config.toml
num_key_value_heads = 2
hidden_act = "squared_relu"
rope_fraction = 0.25
qk_norm = false
bias = "none"
init_std_qkv = 0.0296
beta1 = 0.9
beta2 = 0.95
warmup_steps = 326
decay_fraction = 1.0
max_seq_len = 1024
train_tokens = 126300000
max_steps = 7709
dataset = "wikipedia_en"
Each number is 200 + 40 x the weight over its row's rms, rounded and kept within 0 to 999. Layers, rows and columns count from 0. The size before them is the row's rms in percent of the matrix's.

# layer 2 MLP up, 1024x256, rms 0.0562, rows 386-492, columns 128-159
109,180,165,192,218,236,201,192,210,172,231,244,126,186,259,227,185,155,259,205,135,140,139,214,245,234,248,333,137,182,226,224,188
105,228,155,236,154,156,167,243,168,302,232,169,204,201,167,207,216,207,200,289,220,167,107,142,228,172,233,258,123,214,218,211,273
090,169,228,165,192,177,171,248,150,285,142,169,213,215,170,166,154,144,267,159,163,184,170,130,190,162,236,168,207,174,156,188,252
098,156,215,170,151,261,173,156,185,297,144,226,241,180,174,266,178,203,188,203,144,182,248,219,208,213,264,242,218,181,250,217,151
085,228,193,154,187,194,307,152,212,178,217,173,203,210,165,164,187,236,194,267,113,267,255,239,193,132,159,191,231,240,128,202,210
109,235,225,177,234,181,200,164,219,187,190,217,203,176,227,265,158,193,172,179,218,180,241,188,243,237,232,283,215,180,129,196,201
108,235,142,254,156,179,171,153,181,186,200,197,210,140,194,198,157,142,184,240,164,288,225,229,289,236,177,142,247,123,140,212,156
105,210,155,142,186,227,174,258,245,149,215,226,224,221,255,155,195,196,205,190,171,93,175,257,130,175,144,250,93,212,229,207,278
100,213,205,118,121,234,278,158,202,197,209,224,174,222,206,200,189,165,163,175,231,209,147,233,211,145,156,140,195,189,205,152,198
089,226,278,245,195,241,208,229,247,193,204,174,216,247,103,178,165,143,238,193,175,214,170,235,157,179,182,157,161,214,118,267,204
057,244,173,167,174,235,254,237,182,235,198,188,183,219,241,193,119,178,285,209,192,159,138,225,214,193,198,205,141,200,148,194,165
106,114,214,197,173,212,185,101,156,197,194,163,112,166,199,170,204,153,192,173,250,157,131,259,164,193,177,153,180,168,217,146,254
099,138,224,234,154,166,146,176,158,249,179,175,174,250,231,220,237,203,188,206,188,201,286,200,222,182,178,269,152,180,221,248,254
113,217,168,210,168,236,208,207,209,201,219,241,94,214,212,168,203,188,178,181,163,219,230,216,179,163,193,258,151,189,185,199,196
062,291,232,191,169,241,213,196,184,250,209,162,204,260,174,199,231,192,281,200,234,161,167,190,183,140,232,233,219,184,224,146,206
104,271,245,173,154,261,266,233,230,197,188,242,240,167,215,244,173,183,178,198,246,230,232,222,176,282,237,240,251,241,198,182,253
123,189,246,194,119,225,251,245,187,174,128,186,242,183,197,224,138,183,201,207,209,172,137,215,192,103,136,202,235,222,175,195,233
106,213,202,214,168,228,196,126,250,199,172,164,232,232,148,219,208,179,221,215,223,144,166,248,171,209,229,273,153,180,209,164,216
100,240,155,229,214,232,243,189,155,149,170,214,173,207,215,186,204,171,226,264,193,161,205,169,139,161,231,240,164,226,154,154,240
103,206,187,230,161,248,154,136,263,241,225,258,196,166,174,234,180,140,178,224,216,123,162,243,163,114,181,224,162,205,153,181,171
094,198,154,157,175,219,187,212,234,182,184,190,274,245,212,193,215,199,254,99,254,224,170,219,177,117,216,184,218,204,252,221,281
120,231,172,226,164,199,217,141,214,188,262,269,284,257,135,144,181,168,247,226,172,124,171,178,165,152,241,151,200,150,230,249,214
089,216,140,194,213,262,181,165,235,210,235,184,193,269,202,143,223,142,203,215,167,227,199,201,202,185,166,187,198,215,163,137,151
114,197,200,195,179,194,217,224,173,214,181,241,200,217,192,263,152,122,209,171,167,170,140,202,158,181,232,191,183,164,211,142,295
089,243,230,109,184,281,229,212,171,213,220,242,156,182,193,135,165,151,216,183,165,182,244,221,165,131,262,230,245,201,216,211,230
095,165,134,151,205,192,241,202,219,278,222,193,224,286,169,286,182,129,218,239,176,182,214,120,188,233,219,146,181,283,153,257,198
121,133,206,220,189,193,199,204,228,197,203,235,182,243,200,166,259,192,215,153,191,173,182,147,237,219,224,246,167,123,212,165,224
089,197,265,237,163,210,171,218,171,199,145,231,159,135,133,211,194,185,215,276,263,216,199,208,170,196,249,209,232,175,236,208,233
099,137,155,210,135,175,195,173,220,234,170,207,256,270,177,141,170,215,199,223,151,245,212,204,178,200,254,277,143,178,207,279,208
111,200,271,189,177,193,206,195,188,229,120,149,259,243,170,163,230,194,278,156,195,172,161,199,199,156,219,177,136,185,264,194,231
098,193,179,168,216,158,228,182,215,231,187,185,234,242,209,97,228,307,287,162,173,224,209,186,233,139,178,212,246,230,222,257,136
114,197,203,193,98,193,162,250,209,239,229,192,195,218,190,187,187,246,211,249,223,209,246,261,158,174,241,239,153,196,227,183,221
113,259,165,189,179,291,193,195,190,236,224,146,214,142,239,234,196,204,188,233,141,151,139,186,214,222,170,250,192,201,185,183,223
101,214,204,133,173,292,204,213,218,256,239,212,177,113,186,211,150,174,229,251,199,186,186,120,192,227,234,172,187,169,189,196,257
104,170,202,266,205,281,200,186,166,207,75,189,269,256,234,97,182,252,208,178,182,178,210,172,248,184,126,262,168,228,221,235,230
112,245,220,172,198,196,226,221,240,231,207,155,129,181,176,222,213,144,214,189,186,187,123,158,161,218,218,196,119,193,180,204,259
124,214,239,186,182,226,222,148,187,215,170,203,206,161,151,243,218,178,173,227,214,243,284,245,271,266,228,222,227,251,148,176,196
086,201,151,124,194,222,151,119,233,177,130,162,146,136,216,206,195,176,186,232,206,120,173,227,222,181,233,179,219,178,154,252,255
111,171,214,233,194,147,222,195,217,205,158,193,196,272,128,167,240,193,212,175,181,189,214,197,213,209,275,237,187,149,164,235,163
111,174,126,154,208,168,198,230,197,173,171,203,170,223,135,216,188,177,264,155,221,240,210,228,161,124,213,191,211,205,175,187,157
099,167,241,206,202,177,156,192,197,128,219,225,203,283,151,296,254,228,293,310,209,159,104,179,202,218,200,209,143,163,164,173,248
112,234,156,239,224,283,204,167,165,220,153,176,167,256,173,170,213,246,204,213,148,169,272,221,202,179,198,247,125,251,211,129,156
105,196,245,181,197,150,201,205,177,205,151,295,152,216,82,246,211,198,194,184,199,144,235,262,105,201,199,190,196,190,208,239,190
095,210,224,219,222,125,207,213,215,198,192,202,211,243,163,226,228,171,186,229,164,193,105,204,211,165,171,146,183,172,107,128,301
086,192,209,181,182,263,311,226,228,218,129,208,180,157,168,122,183,165,253,207,215,46,232,266,159,215,224,206,209,178,181,184,253
108,108,219,225,193,191,194,247,198,260,193,207,179,157,160,259,204,215,251,185,148,177,113,169,190,234,242,232,127,211,115,232,169
054,212,208,198,98,174,210,189,164,215,115,269,192,221,195,214,236,152,199,204,196,144,198,183,228,189,182,143,206,196,150,162,214
100,227,145,167,227,249,192,171,197,275,247,214,144,173,236,221,203,209,305,234,207,201,117,211,235,207,198,159,181,207,176,221,117
100,174,227,153,246,207,193,270,191,197,211,202,159,153,121,159,193,210,243,183,273,243,188,174,163,249,217,264,164,135,149,197,232
123,213,194,206,191,332,245,232,219,201,195,267,222,215,234,220,187,214,218,208,198,217,211,201,249,174,131,177,231,253,235,202,176
100,253,255,125,227,217,139,253,236,221,178,220,122,227,261,201,189,183,218,249,234,242,280,219,157,183,192,147,188,177,177,123,229
093,196,228,261,204,183,197,140,214,217,205,160,277,215,199,170,176,116,218,249,214,157,192,156,194,206,198,258,167,194,118,264,229
106,232,116,165,142,188,222,257,207,143,183,221,173,220,207,191,96,224,205,147,241,156,195,175,208,232,207,206,138,170,213,180,313
056,194,198,200,145,224,179,203,171,177,154,150,227,236,207,155,128,214,204,200,225,157,222,243,180,181,219,189,203,176,155,206,205
095,128,119,210,170,223,178,260,175,158,175,178,183,229,245,66,218,168,235,112,167,232,239,232,204,146,155,189,206,199,195,241,178
119,233,203,234,227,248,193,226,155,283,127,139,174,179,186,126,192,184,288,247,187,167,209,135,124,106,227,285,183,198,238,232,274
113,224,197,209,219,217,203,147,210,177,205,245,144,268,171,241,138,214,197,189,221,223,110,241,258,118,241,214,155,165,212,277,160
095,162,132,238,175,170,183,135,170,248,140,206,165,222,201,161,228,121,212,159,212,164,191,254,216,170,216,249,180,221,193,196,200
111,173,159,227,158,164,149,178,205,206,211,172,228,206,81,190,159,158,236,222,134,109,165,194,204,167,160,202,126,169,154,284,193
096,204,164,175,194,157,209,184,145,192,157,148,208,198,200,171,209,196,145,193,105,228,152,202,214,209,181,214,191,212,170,137,203
109,143,174,257,184,214,170,190,112,257,157,157,195,267,179,209,235,114,239,229,188,187,166,156,182,234,265,202,128,174,252,178,254
110,213,270,202,110,213,269,223,253,226,197,195,227,168,143,187,204,163,171,205,214,192,203,203,267,171,194,177,256,179,193,220,254
099,211,79,162,219,248,195,166,131,237,205,172,188,221,176,239,196,201,183,201,204,229,179,225,181,177,184,183,194,243,233,164,154
099,278,181,208,184,200,211,225,206,202,188,152,187,248,142,130,208,232,171,264,166,142,215,205,194,101,186,204,196,173,274,257,301
095,165,189,225,230,187,173,194,223,147,193,163,209,251,136,220,195,195,206,165,226,112,148,205,174,256,140,200,162,163,219,233,224
104,204,235,217,188,244,266,231,125,202,214,210,83,199,139,214,154,219,235,235,242,187,179,245,248,234,196,222,170,177,202,198,271
096,240,199,214,196,280,203,232,169,253,213,190,214,233,179,255,201,266,270,188,160,215,189,167,218,220,155,199,250,252,183,214,132
094,284,193,198,211,268,293,194,203,216,103,175,151,305,154,145,132,197,249,258,170,186,175,270,145,249,176,207,111,178,193,207,144
102,199,257,197,194,238,185,209,197,235,125,198,280,257,183,154,184,101,214,196,172,228,225,188,185,173,210,212,198,143,203,136,179
095,175,244,182,179,171,111,249,148,140,124,172,148,237,176,180,163,190,177,163,187,190,251,195,156,236,234,282,234,199,209,156,185
100,195,147,161,229,269,225,156,258,220,141,157,191,221,273,189,113,206,162,180,186,207,179,170,205,176,216,209,156,180,168,172,211
100,199,221,202,246,192,163,218,195,237,210,176,184,209,162,162,216,237,205,175,229,215,215,164,112,180,160,186,136,224,199,164,203
101,233,115,152,180,212,232,199,260,184,208,166,223,195,190,188,203,179,207,201,118,143,125,289,258,261,226,255,136,93,195,248,222
097,186,276,183,149,242,193,165,156,217,255,232,219,231,226,176,63,208,174,205,201,128,199,238,230,173,184,228,191,168,160,197,136
100,199,216,191,173,163,213,236,221,152,208,223,214,243,189,245,190,174,342,205,237,205,186,165,167,152,221,112,135,195,138,181,234
114,240,166,190,179,214,164,213,262,157,199,235,175,291,164,256,144,199,200,204,266,111,184,283,203,282,211,169,125,173,207,178,257
063,190,199,201,183,189,232,194,236,244,199,187,239,226,165,183,109,230,190,177,184,144,236,188,185,183,231,192,155,140,186,176,239
088,197,155,196,208,227,262,201,191,160,267,203,165,243,163,181,220,123,207,249,225,134,221,206,164,186,200,202,143,221,198,198,198
097,182,261,264,178,236,213,274,206,267,162,152,159,193,275,119,182,198,179,134,270,207,187,165,203,145,226,270,240,167,193,278,207
098,215,211,232,209,200,216,160,240,206,134,245,246,171,265,284,165,170,205,207,181,189,262,210,179,202,276,229,147,189,217,188,236
108,177,177,221,203,184,213,251,252,244,156,216,145,240,202,188,191,156,274,243,168,220,168,215,130,209,279,269,225,151,148,96,167
093,191,183,235,221,223,168,262,196,137,177,149,117,275,245,224,199,163,192,195,187,181,189,129,160,173,170,279,177,218,127,152,202
097,261,291,214,183,215,196,185,214,225,195,176,146,192,243,149,214,141,225,271,142,199,125,195,141,219,179,289,158,169,252,170,166
106,105,193,219,178,131,225,226,267,170,191,252,167,225,96,226,195,264,234,264,230,137,122,170,209,159,219,123,191,164,185,288,210
093,219,147,174,143,143,229,205,237,217,203,179,254,186,220,241,110,174,189,245,165,256,208,219,228,244,261,176,192,215,231,193,255
122,171,215,200,102,169,196,215,226,193,180,186,175,243,151,154,177,109,197,236,235,161,188,253,227,173,202,208,202,153,221,206,195
097,196,116,159,215,232,243,199,251,264,226,184,200,270,218,237,177,119,213,265,209,142,189,174,184,185,175,217,240,251,206,168,143
090,183,187,163,162,274,239,190,207,147,154,219,215,232,209,133,56,183,170,181,200,179,226,255,180,192,171,197,152,201,189,208,244
108,140,185,146,132,245,263,260,194,194,131,213,197,177,158,237,201,213,163,171,221,204,241,245,235,239,219,221,157,265,198,150,277
059,236,89,210,133,215,195,196,227,226,161,180,237,200,173,196,153,213,254,211,206,227,196,221,196,187,236,260,184,200,209,223,240
105,150,234,241,245,185,215,244,221,199,166,215,177,202,151,286,181,183,224,161,242,207,227,136,231,221,133,198,116,205,221,226,191
097,231,235,142,183,198,154,229,229,285,202,251,160,210,185,227,109,124,177,224,195,220,180,201,241,262,206,148,196,251,198,183,172
094,236,206,152,124,154,171,177,175,219,135,240,196,187,199,180,176,114,178,185,188,189,199,198,160,202,208,228,204,233,240,227,211
101,196,175,260,224,260,167,181,276,281,213,225,183,197,183,153,194,198,195,186,176,189,130,192,239,294,193,192,122,101,116,167,188
096,206,231,144,182,163,183,228,189,198,110,218,185,190,181,183,123,180,231,194,168,192,238,167,139,140,231,182,215,226,186,206,262
095,183,147,239,168,192,143,283,233,286,175,226,198,219,239,149,167,164,221,196,151,184,126,154,101,147,210,195,205,298,225,75,174
100,144,195,228,156,234,224,223,241,265,212,128,225,201,143,164,195,132,227,175,160,184,232,250,157,232,221,231,201,214,196,218,290
106,197,229,229,257,186,167,129,246,205,128,188,166,259,222,211,171,187,221,205,202,159,149,162,266,226,207,243,108,194,147,132,177
107,230,88,225,245,247,192,220,180,176,139,199,185,212,234,184,203,232,205,182,173,167,225,192,157,104,195,156,228,274,133,171,278
092,207,135,183,233,87,136,162,105,196,225,175,173,241,218,169,185,238,197,248,217,253,164,210,266,160,230,148,125,285,212,185,189
103,162,171,202,239,152,178,239,235,195,213,289,233,232,206,236,230,192,209,256,180,142,183,218,124,242,235,200,222,199,137,176,169
114,232,245,173,228,170,218,181,190,248,234,181,195,172,195,246,228,126,252,200,167,229,138,179,175,259,233,175,184,209,147,161,259
102,200,171,221,188,194,213,276,206,176,176,82,157,190,201,153,138,187,252,182,186,229,193,252,174,121,214,212,190,200,216,186,198
088,184,173,224,169,289,172,208,171,158,226,146,193,294,198,223,105,151,222,264,230,186,224,215,279,177,214,186,240,183,221,191,157
103,233,166,182,151,183,236,257,234,134,154,167,258,208,119,158,160,171,221,196,188,146,260,193,189,136,218,213,221,101,236,269,197
119,212,185,173,251,166,175,192,247,210,159,199,159,155,203,168,194,171,279,287,180,166,112,172,183,246,303,244,230,181,106,150,231
131,261,229,136,141,211,259,231,226,255,225,174,154,149,247,296,190,185,279,154,181,181,128,144,208,192,221,219,167,186,202,223,213
# layer 2 MLP down (transposed), 1024x256, rms 0.0525, rows 386-492, columns 128-159
110,184,205,207,232,171,212,171,243,197,230,179,234,244,157,162,218,158,178,266,206,185,187,143,209,246,162,211,154,250,121,139,169
108,183,240,211,236,227,179,215,165,242,244,224,105,217,244,212,265,200,152,177,253,195,163,156,235,278,206,151,246,160,137,121,215
098,179,184,200,148,265,130,185,200,121,231,179,175,192,181,199,199,231,132,220,211,147,193,208,215,190,80,171,244,259,165,193,202
100,236,296,205,163,223,201,225,233,272,259,258,181,147,235,215,184,184,187,238,209,209,173,179,187,216,189,259,172,215,180,158,153
096,159,230,232,213,134,218,229,228,162,272,149,186,204,220,136,156,240,120,147,142,222,244,248,180,198,212,177,235,233,142,260,224
107,202,164,207,294,157,243,182,163,235,131,188,147,147,225,196,258,149,171,224,174,286,285,213,120,239,264,154,208,265,187,194,295
105,197,198,172,163,271,234,134,201,259,169,251,123,211,185,227,213,192,209,157,300,188,235,268,254,186,200,197,181,177,195,178,218
109,227,198,219,201,172,203,187,132,211,210,166,220,234,149,207,273,200,248,180,203,251,184,239,222,194,201,207,183,236,231,197,214
101,238,132,209,252,211,198,154,190,192,243,207,226,231,184,159,233,138,176,305,280,234,151,184,196,161,265,257,223,175,133,182,190
095,168,273,174,217,113,163,211,170,235,193,187,194,245,173,163,231,194,109,196,184,140,166,269,209,198,145,147,173,190,216,278,209
048,208,191,208,182,279,191,277,184,239,261,207,143,148,171,173,195,149,216,217,221,159,234,198,200,239,233,196,255,229,205,251,183
104,228,183,177,257,205,186,189,318,142,86,255,283,212,184,226,185,203,198,196,182,170,263,235,157,208,213,253,247,166,157,219,250
096,222,178,188,236,131,190,186,245,162,208,190,208,146,241,215,230,194,174,190,211,215,177,172,282,248,188,161,271,205,97,245,152
112,168,273,173,208,185,174,178,213,166,275,173,242,193,290,188,121,241,143,152,249,124,159,165,170,197,99,195,184,244,192,142,171
042,140,171,258,248,195,184,231,144,161,284,166,173,261,230,270,295,229,173,218,195,197,219,156,183,253,265,153,205,140,251,193,178
104,154,142,213,184,166,242,189,159,125,171,136,166,182,176,244,201,253,114,241,203,149,238,217,207,186,161,141,187,285,193,270,131
121,133,150,152,154,271,177,141,173,229,202,149,215,184,151,227,160,133,240,196,214,203,208,164,188,168,252,218,301,190,249,191,191
104,163,253,190,188,188,210,166,183,215,258,106,165,230,113,225,269,213,215,197,194,223,159,183,164,191,216,163,138,212,246,267,209
102,298,220,248,187,194,226,214,139,226,224,190,259,193,187,194,331,158,191,166,211,183,208,182,188,233,194,210,261,233,215,218,180
105,143,189,151,185,184,188,131,218,241,134,266,181,125,247,227,128,199,129,205,230,159,226,260,193,220,218,198,259,209,193,175,188
090,164,198,215,265,165,190,193,220,241,198,164,254,261,229,158,235,239,140,187,220,208,167,202,218,178,185,166,233,232,234,146,156
114,188,237,205,154,204,245,164,206,214,158,250,212,249,162,282,138,217,193,198,212,86,162,178,127,170,186,183,253,187,175,161,176
097,191,222,211,243,200,197,187,194,145,135,208,258,181,203,178,203,185,79,216,178,196,242,164,109,195,215,241,239,154,167,177,259
104,168,212,196,207,172,214,250,189,139,245,226,136,149,134,262,213,165,119,180,180,251,189,231,204,203,182,195,198,223,237,195,210
095,218,212,155,175,199,243,172,195,220,227,223,227,186,240,173,236,158,109,239,185,248,218,285,187,126,195,203,173,255,208,189,202
096,189,170,186,239,190,188,200,196,183,208,148,214,264,193,170,250,217,260,154,191,195,243,122,191,192,242,231,245,177,186,204,258
116,243,210,201,132,148,204,129,217,175,197,242,261,180,237,160,193,255,145,219,189,258,169,178,268,153,197,173,169,266,184,222,189
092,189,251,242,168,143,142,159,150,187,190,242,217,177,175,180,214,204,153,238,205,283,241,206,149,237,110,143,216,224,163,179,240
098,212,235,215,157,195,242,176,278,202,278,208,206,162,218,252,241,145,112,170,227,168,138,163,180,201,170,175,158,248,134,194,174
104,190,165,198,254,224,179,219,197,237,177,219,169,146,209,220,192,222,154,254,182,188,318,223,280,275,227,202,169,264,187,270,330
097,100,194,227,254,232,125,245,213,228,174,183,227,191,161,189,245,138,167,189,150,211,271,228,184,224,233,144,183,198,238,241,218
108,163,163,170,156,191,209,230,169,248,242,214,108,164,223,189,191,228,158,262,294,206,260,140,152,240,238,165,140,218,283,200,118
112,177,205,176,230,197,135,163,218,243,112,235,232,207,255,151,154,202,166,202,229,245,210,199,181,189,127,145,230,298,191,226,201
100,157,237,172,183,143,211,229,283,205,237,148,220,186,161,154,222,258,164,151,170,193,245,204,213,210,178,198,196,250,295,121,193
107,184,201,197,208,165,165,211,143,202,210,143,152,239,243,242,168,183,141,200,246,140,146,224,201,263,234,149,235,182,219,229,231
113,198,108,283,185,201,261,228,171,160,172,211,192,168,245,208,268,229,244,204,181,210,209,216,242,228,251,144,198,277,148,249,186
111,246,200,247,188,285,247,189,247,232,205,257,129,177,234,175,319,158,139,177,221,208,253,236,175,192,209,186,214,231,150,192,251
092,287,146,137,198,228,211,141,238,197,187,141,175,188,189,158,305,255,145,188,167,167,222,156,211,193,193,177,206,214,222,253,234
113,214,124,193,126,128,231,241,214,171,132,208,142,170,227,165,288,156,159,201,140,174,258,294,162,207,202,218,220,191,212,234,184
108,242,140,205,194,225,293,189,182,197,160,207,107,171,211,179,335,259,156,143,203,174,204,197,179,187,158,242,209,228,226,198,246
100,317,222,215,126,170,186,225,211,208,171,236,199,163,229,139,202,137,256,187,210,229,300,254,200,189,172,227,303,206,152,184,159
112,213,143,165,181,262,173,261,162,186,229,209,190,247,216,207,196,152,194,223,171,165,226,175,233,180,288,144,247,237,174,197,216
108,281,221,202,186,310,221,181,229,224,228,147,142,234,270,220,205,133,119,254,237,207,233,258,148,258,268,192,238,213,201,123,223
098,257,178,220,214,197,181,202,246,80,231,181,242,196,274,230,205,220,12,152,237,148,196,186,249,234,136,290,248,219,180,194,174
091,175,190,234,284,254,230,189,242,192,177,177,169,134,191,179,261,240,108,259,145,189,165,204,212,222,230,178,166,270,220,315,184
106,247,245,245,238,209,229,180,166,205,229,230,293,208,218,205,208,123,253,236,213,253,163,191,141,222,238,169,188,269,185,176,202
036,103,238,194,270,174,166,106,172,155,256,232,151,162,198,208,194,181,158,245,158,334,188,249,165,216,225,159,159,195,200,156,109
104,178,208,88,250,214,226,153,255,182,310,201,170,177,222,177,219,208,163,251,180,175,239,216,154,181,213,205,236,101,187,169,222
102,194,184,204,269,225,188,291,184,159,235,265,164,160,130,150,187,223,184,180,162,192,216,267,200,234,184,254,231,163,195,164,182
117,224,322,161,156,178,187,165,221,215,133,191,227,153,235,202,174,224,165,180,223,206,141,170,231,242,193,288,187,169,190,204,212
100,261,222,130,214,109,136,176,204,176,245,214,196,213,249,215,225,233,145,226,222,200,247,243,169,190,147,150,212,153,194,87,203
091,238,194,219,253,144,169,193,196,144,198,231,190,138,176,208,206,213,186,188,158,250,144,246,119,233,176,151,195,223,207,216,214
105,150,162,235,150,110,228,178,203,121,261,210,188,212,202,161,247,240,158,191,191,259,215,196,207,253,248,241,148,211,160,172,152
044,115,267,144,268,177,206,219,195,230,163,174,214,211,214,140,202,228,158,192,185,253,160,189,267,202,161,187,260,181,156,177,137
091,150,233,188,207,210,245,204,194,185,231,211,220,164,141,252,244,173,248,255,227,210,209,226,186,227,311,220,215,170,175,182,277
104,149,198,167,223,190,190,218,207,242,279,209,182,206,201,176,240,170,210,174,140,295,179,177,231,168,158,190,213,223,226,113,156
115,281,116,263,137,226,225,319,217,235,218,182,234,190,262,180,266,212,259,149,228,190,273,226,283,162,187,205,236,194,210,210,212
098,258,194,193,242,230,184,133,133,204,179,143,254,172,178,180,227,190,199,207,225,256,220,213,189,179,136,117,204,300,172,235,176
109,251,158,206,227,170,159,236,228,162,151,103,206,114,197,212,152,224,168,166,263,250,229,219,234,258,177,217,246,212,161,228,189
098,200,215,197,234,178,205,117,231,208,258,189,192,228,225,195,167,223,79,186,140,192,226,173,214,171,175,249,295,174,231,229,158
096,190,226,193,206,142,196,185,253,157,210,223,199,160,238,191,197,288,113,187,157,214,182,212,237,217,121,192,239,199,155,213,140
108,189,196,123,232,167,220,174,167,256,139,236,249,248,209,181,256,195,133,190,194,143,215,146,157,254,158,196,174,233,205,202,210
107,202,269,182,241,151,207,188,231,192,250,230,206,178,201,158,146,229,228,216,135,162,178,268,210,246,141,110,145,180,181,206,231
096,201,274,217,207,183,118,206,149,251,204,180,234,194,240,174,170,246,105,202,218,221,229,164,212,271,194,142,200,226,213,232,268
101,167,238,233,189,174,173,170,241,181,117,208,220,124,209,166,195,239,170,205,226,212,227,219,208,227,125,184,192,337,156,123,159
103,129,197,205,293,222,186,158,154,230,153,201,156,182,186,271,167,209,191,187,228,284,286,186,207,144,217,194,166,186,200,185,178
101,199,154,167,200,130,188,177,196,199,192,201,184,148,183,228,107,234,179,231,256,260,168,234,231,212,166,172,146,242,143,193,233
096,168,246,176,204,207,220,260,266,208,186,197,134,201,212,172,156,173,66,206,156,217,165,232,195,311,168,154,153,153,214,206,195
103,186,189,227,176,194,197,228,199,172,158,178,195,209,153,212,210,198,123,255,219,192,212,245,263,171,177,221,217,127,214,171,214
099,228,181,240,194,208,141,175,217,210,204,229,194,147,213,221,201,201,115,185,187,187,231,166,157,246,211,190,154,241,208,217,158
098,192,177,283,159,187,196,287,154,206,215,243,224,221,169,141,172,175,238,178,223,203,266,186,185,168,40,196,195,211,198,193,191
103,142,188,175,174,187,134,182,144,153,234,240,172,209,224,198,154,94,169,213,200,221,169,238,236,280,261,221,167,143,189,185,232
105,258,121,193,207,234,198,207,243,195,199,196,234,225,211,173,208,282,158,219,166,176,132,296,189,204,138,198,211,185,286,237,151
099,168,270,166,246,205,227,170,145,178,139,155,188,130,223,139,312,199,119,160,190,208,259,180,76,233,218,320,181,197,227,216,210
105,243,171,250,242,247,224,198,180,246,192,177,156,282,261,206,251,205,118,297,184,241,285,214,254,210,207,189,183,181,204,173,99
110,193,186,257,185,227,111,236,214,156,246,188,201,188,144,284,193,172,236,198,144,182,226,192,235,172,213,237,267,222,240,163,215
048,191,195,137,203,244,231,281,194,170,280,205,167,238,210,134,260,187,160,213,200,155,156,237,222,201,172,235,235,203,291,194,143
093,154,223,213,306,179,224,163,190,95,190,200,254,180,207,205,163,244,208,207,183,216,253,205,199,202,183,170,192,142,218,232,161
095,220,165,235,224,189,195,142,209,148,201,199,187,216,167,167,234,209,171,187,172,181,197,185,235,211,159,213,248,276,213,141,195
097,274,280,174,170,171,184,187,226,137,231,202,140,114,141,220,167,161,173,179,155,193,197,247,169,128,211,160,183,263,152,196,208
105,236,218,269,244,112,179,166,237,222,216,188,224,223,146,142,223,220,206,212,184,190,173,215,228,134,237,224,116,212,168,177,269
095,276,235,199,191,212,262,175,159,190,215,210,200,151,147,227,254,153,198,235,255,195,285,213,230,249,233,266,261,165,193,225,241
097,220,209,167,219,188,144,185,238,163,221,200,220,230,186,177,236,245,167,180,250,171,160,276,254,139,232,195,224,197,269,187,178
105,197,233,145,238,239,191,132,216,286,230,222,244,213,192,185,193,109,176,201,209,246,220,171,197,279,182,175,210,217,183,162,194
096,186,168,163,239,137,227,210,171,226,212,157,134,133,178,180,216,250,76,213,183,162,235,182,193,274,213,218,206,253,208,227,214
116,229,181,195,248,201,207,225,206,177,178,220,227,129,177,155,261,228,240,210,244,174,168,195,125,157,250,241,149,304,169,233,264
102,134,205,227,262,182,243,184,201,161,189,148,181,143,185,243,307,272,154,228,131,221,158,203,237,235,225,140,159,178,144,178,204
098,316,170,232,238,248,260,196,149,189,202,164,254,173,178,99,220,212,295,264,224,215,208,161,169,222,177,222,175,134,186,209,181
109,199,213,198,223,301,235,223,166,195,193,175,267,186,184,154,223,223,202,164,244,174,190,170,259,241,193,161,153,158,216,211,152
044,184,192,160,283,180,163,192,140,150,163,121,198,169,223,175,172,255,175,154,209,232,187,190,246,184,177,154,173,204,170,199,198
106,181,179,159,167,204,222,198,271,221,179,182,155,161,174,165,231,250,109,232,171,171,174,199,271,193,174,193,277,222,230,202,200
097,199,196,221,171,173,228,224,259,235,196,240,166,218,210,176,185,228,154,151,261,166,202,198,198,117,152,245,280,259,260,278,181
097,210,225,143,231,195,195,177,233,199,224,272,179,172,200,183,251,145,108,185,185,208,200,243,207,228,191,238,236,178,258,176,218
104,184,125,247,201,122,184,219,114,218,116,229,210,209,210,200,263,239,280,202,203,242,202,164,215,137,188,214,232,218,197,235,173
098,222,187,106,255,166,196,200,164,226,167,210,248,159,177,156,241,261,221,175,248,220,235,212,207,190,135,186,209,206,225,214,215
095,227,198,244,170,233,199,155,266,217,197,202,175,246,220,183,143,235,151,165,184,249,207,191,134,256,218,146,201,224,245,244,287
101,181,207,175,187,173,215,211,257,128,211,169,213,207,237,219,239,285,134,217,131,170,149,268,260,206,218,256,176,166,246,224,169
106,217,245,199,196,218,155,206,151,194,212,234,240,213,218,217,211,161,204,149,119,289,196,228,172,141,231,212,163,301,156,242,204
100,285,191,255,183,235,255,196,174,203,220,200,204,157,207,213,300,185,136,198,233,184,231,187,227,236,193,243,259,194,205,204,190
095,265,188,176,253,152,149,190,222,148,232,174,148,225,186,244,237,177,147,257,180,172,192,226,185,173,181,293,282,262,213,194,202
105,211,152,191,245,240,319,187,113,203,193,169,193,157,249,174,213,279,161,205,170,146,213,254,218,178,164,201,226,146,212,205,192
112,175,184,225,290,189,173,223,238,172,173,212,243,207,130,211,128,124,178,197,224,218,206,120,135,206,225,198,263,119,146,227,205
103,168,194,277,166,144,210,219,188,163,190,199,239,186,166,201,156,256,116,254,174,154,166,216,200,259,205,208,147,178,205,287,241
091,278,155,217,291,213,170,216,197,161,192,240,202,172,202,142,213,198,242,218,227,201,259,149,154,172,199,248,145,182,249,204,230
100,212,204,275,232,225,198,264,173,204,164,232,134,189,199,165,201,207,237,207,104,235,195,260,195,213,203,148,218,213,253,199,234
126,229,142,212,89,212,138,168,226,200,249,230,249,252,145,206,151,132,196,188,197,180,173,189,173,204,264,162,238,239,232,274,158
116,205,137,262,218,197,220,215,166,230,153,210,183,181,191,203,323,177,240,199,190,192,236,218,204,220,218,169,237,276,137,235,227